{
  "d_model": 256,
  "n_head": 2,
  "n_kv_head": 2,
  "activation": "squared_relu",
  "norm_place": "pre",
  "positions": "rope",
  "init_std_qkv": 0.0531,
  "lr": 0.00593,
  "lr_mult_o": 1.56,
  "warmup_steps": 200,
  "final_lr_fraction": 0.0
}
Each number is 128 + 32 x the weight over its row's rms, rounded and kept within 0 to 255. Layers, rows and columns count from 0. Numbers have three digits each. The size before them is the row's rms in percent of the matrix's.

# layer 4 MLP up, 1024x256, rms 0.149, rows 798-819, columns 192-255
097:105139120184098116146178070080136152096145135147132169042144165124175124138146134089124144156163157120121165089097131139114102114149056148140095176145184125114135181169179127132112135124136186
097:093143117149191190101140174075134113049089159079116138147149185087124120189170117100090134134136162132122156157187186106131161161063119179085162160086121116124184174132201101138128126139116111
120:145144117109107097055142100164167160080123140129192105083186135133147115079122119107134124107164131139199099077111112177165108160129084115088079102156119152109133113094174150119174099148134156
100:109101111103133147145138140155188187125124099127106126162072137152137160108130082089132157128110116143105134124103136147076139178148140179135136115135093098080164165064131087131207205104142104
103:130115056138117142090068171133136105155189121150115115122060148095079170141136131116086146118109126136157177087165111140106124166125157141119119141148042184105153208155107143094099119071098099
103:111205143154044102130140087152107102122108213098111138137156125103119104123187109109175105063152160151216108091127130142187124160145063148132132073129175169146084103127179139168116139163166132
092:135148146170096104126128130115160075126130112113104157088095075152087122179073146040109147067158150104081145189126150132154125109163120124100117127178091060131138148156166094119121149145147152
086:101156160140119093093180067079192173033167172134127115197099082172106101078071090113109133123161096127161144113190123120115160087137148126115190135107127128099181164107147174149090139100159122
101:123135127103157137115188160105112117054152097110150110145143111139103094193152153128171095095174140138096172151126217109136159120173071128144176140139147128101140145094189186166140137055135165
084:170089120091134097119087105151159098106149159124108121107142201144071086181092070140179097107164097100123130121154177137116090105137110134089070119113137106110130133145094152137154101161116141
090:146138103110139109061138154095104114147138067091112148196131189143102091156156150083125095201141123128103133154116149149095124047184090159105120100159096132130103118087152112110144146100151177
094:161114089100114134131147138137106156176121161138114104141111113116143084173136137057121151087168112098111082180130115171130136136145098187156167160138163121095114170136128136202172190135190091
087:067151078081152084111045127149134178114144133100096169136080134127086175135140185153105147122115077197097130131166148117159140111106156134173138135154171099106132208167168122188159110116086118
109:149117075170181146128168131125162150173069108211155179156150129082145119150165124148153146127109132142068153114168057084113141126052153144129077151112177086143125086172118165114143149165135141
110:126140146115187117133109117101132128130131103136153157123155128143068113093120137109131155121141150103050090160137126116168076097136095146127095091144207148142146173101111087144127123123119224
115:128105150135079118109120078078150149109193119141145135155079124136154114118181165194089121106150129124159130151220093138159141120106104079154168168074148129122064125130112146168108167161112136
113:137151109068131103157107090069173149117113102097107127146133097139180154119132139134170092146146143074130212188161085100126108190148160154169098170185148135145133121092163155131124071100115134
090:105200123106175068115108166153219077159111191137108055171121112126135085183137091138129152100123134147139130126077145150149129079125123122102106165128141125140131181180090151163115173155154106
096:101077091118094075099105178114134033051177115132113126139117113081142102129140122122102156125080175165053152140102128067159088132147131094105156128114113119100090125158140091078124089123101148
101:099151100124147147225150034204108144190144153126137156106168115116071110145204136112122089139144136107154117072124131061145112112125114140074112090140163100103152149101129136107133127109152075
094:087160070174123104127110180129043136104109127182212149108153147093109156108101125218123074087070097115099140114134107107081131151103117201143139046157169060162171158135126092136083144123133103
094:112163146146125164168074122124057098153181096105126121081124166064141148108038111130085096140076176143152116140131138179113135094115064136109155164112071161168081114136172135231140120115146126
# layer 4 MLP down (transposed), 1024x256, rms 0.145, rows 798-818, columns 192-255
104:166099138087124114160174175101064089105154059133147096175137101107086247127098139090099130098144114084092202173147098124139099142168126118067119081060136081096118137107136111154146199191079112
104:111207127090149113111110133166119171170137086129120152125163137088144162165151160093215148072152159138152121056156150099107097184131123169124160152138159119064110148116199102134113150087133139
104:126116133182157131160090104136088088160214126131172112116121112102090126184146106167110083168142199136115154154232099146105130095116122197139136169197111063186141098128189081153149145150134112
096:100152126177115140134062123096132072129155120170126135129172133168160209084097079132092186085146118089095111123087113113091082186085171108106083087149132064103121123119204118121096130114122141
099:122140104064066112121160143092121115056137146131094129178120171128083112105171160121095143116124101130100128142130114162148116105146149090129093174091161161080082075123106077163117131140091115
099:091153183175180128225133175095170145158135156114145170053107128127102107093061087123106104162145127086146163127091202117140140099133142114091110115099109129155142142149125146076131157123075124
106:129155137121183121118131106119076127138154137133182143125138161149144154158048163144124168152131097174104110118125132165109145137137153084154125120184096135111087100153097117187133164121084165
093:104093137083121149146117152116152106130114030129072110122132154067113117143100144111141125160075129210103164124107160151108123111095150084179058051168092101099119135172130146106153156117108150
102:157142181100117070081223155083174084115137091099130148111114113174124065079085141098090143110159106193165166156097056170122118131071095100085140116180155070197154137135166145069057086088147094
094:112148148120093106118134183110075114124097126131129143092166130142107142068133131140095105100147088153102108122133163123113175126106089130147174093129132119141130158124124145131127140119143158
093:121149105100191153136170078139142133096131139097158126123170105156126141057142121098104120121144138121142125101133097088115128212151110084122170129127109170132134108106098164121164176121166119
100:137143062205205137113173113211175143139131165151124097080132101087179130134119116129163121134064156158125115184095087087111104121119106145091157118166123128135078073133154108160120167149092100
087:087122131114171225116090127033133139155127111089069114131122082060102118119133130141076151135168122072126061120133075121108093127067132162159113116178118115181087131112114199114117131136159161
100:077161093175115164141115110099159152114185107092120107150113126129092109167119144168095159152164098087166109159157131145063151096136081098169145143174164107158131123115114113169070135108147117
099:082157102112115112147110144152139128089118088116132156133118086120130091101191106134139130176068154123202080117145092108113189089127104081173085136144160104162126169116150140130178106080121106
100:169148130188109135100132130091104158133135123141104108070141079111152198154137126115159107159123136137097167128110106081152123130143107142110091137134106181079139099125184159142192054134120096
109:076109114160091169200082181087086134107121136111131120078163165049112161161154159129096091105139143111141137127149163177171110132102115122121140092145203135129163117139139063192108125196108134
096:168125128121139170167136162087107124172193140135071107106142160108125122128132191114132092152090116111133136110121188033159151140159101108124127160146117153157155127196123157216167091125183100
098:161160058115185139150151136132127193070079092134169105112139227109082062169124064090148163106058134125082151167139188096138148128205121151163115074152152112118136084136065105221150074094133150
107:115111106131155101090133102154135141096155117138112165122182108161147140155148154083176204177103125158129118109071148074110071180124074093151168121092145114133133139161080157126127130082078166
091:105100124133140130120111105130072123178090113090117111087041160131163176131140108112162217162162060142100147178111194106132084107171106133149135134091080076106157145146096116108183136159100088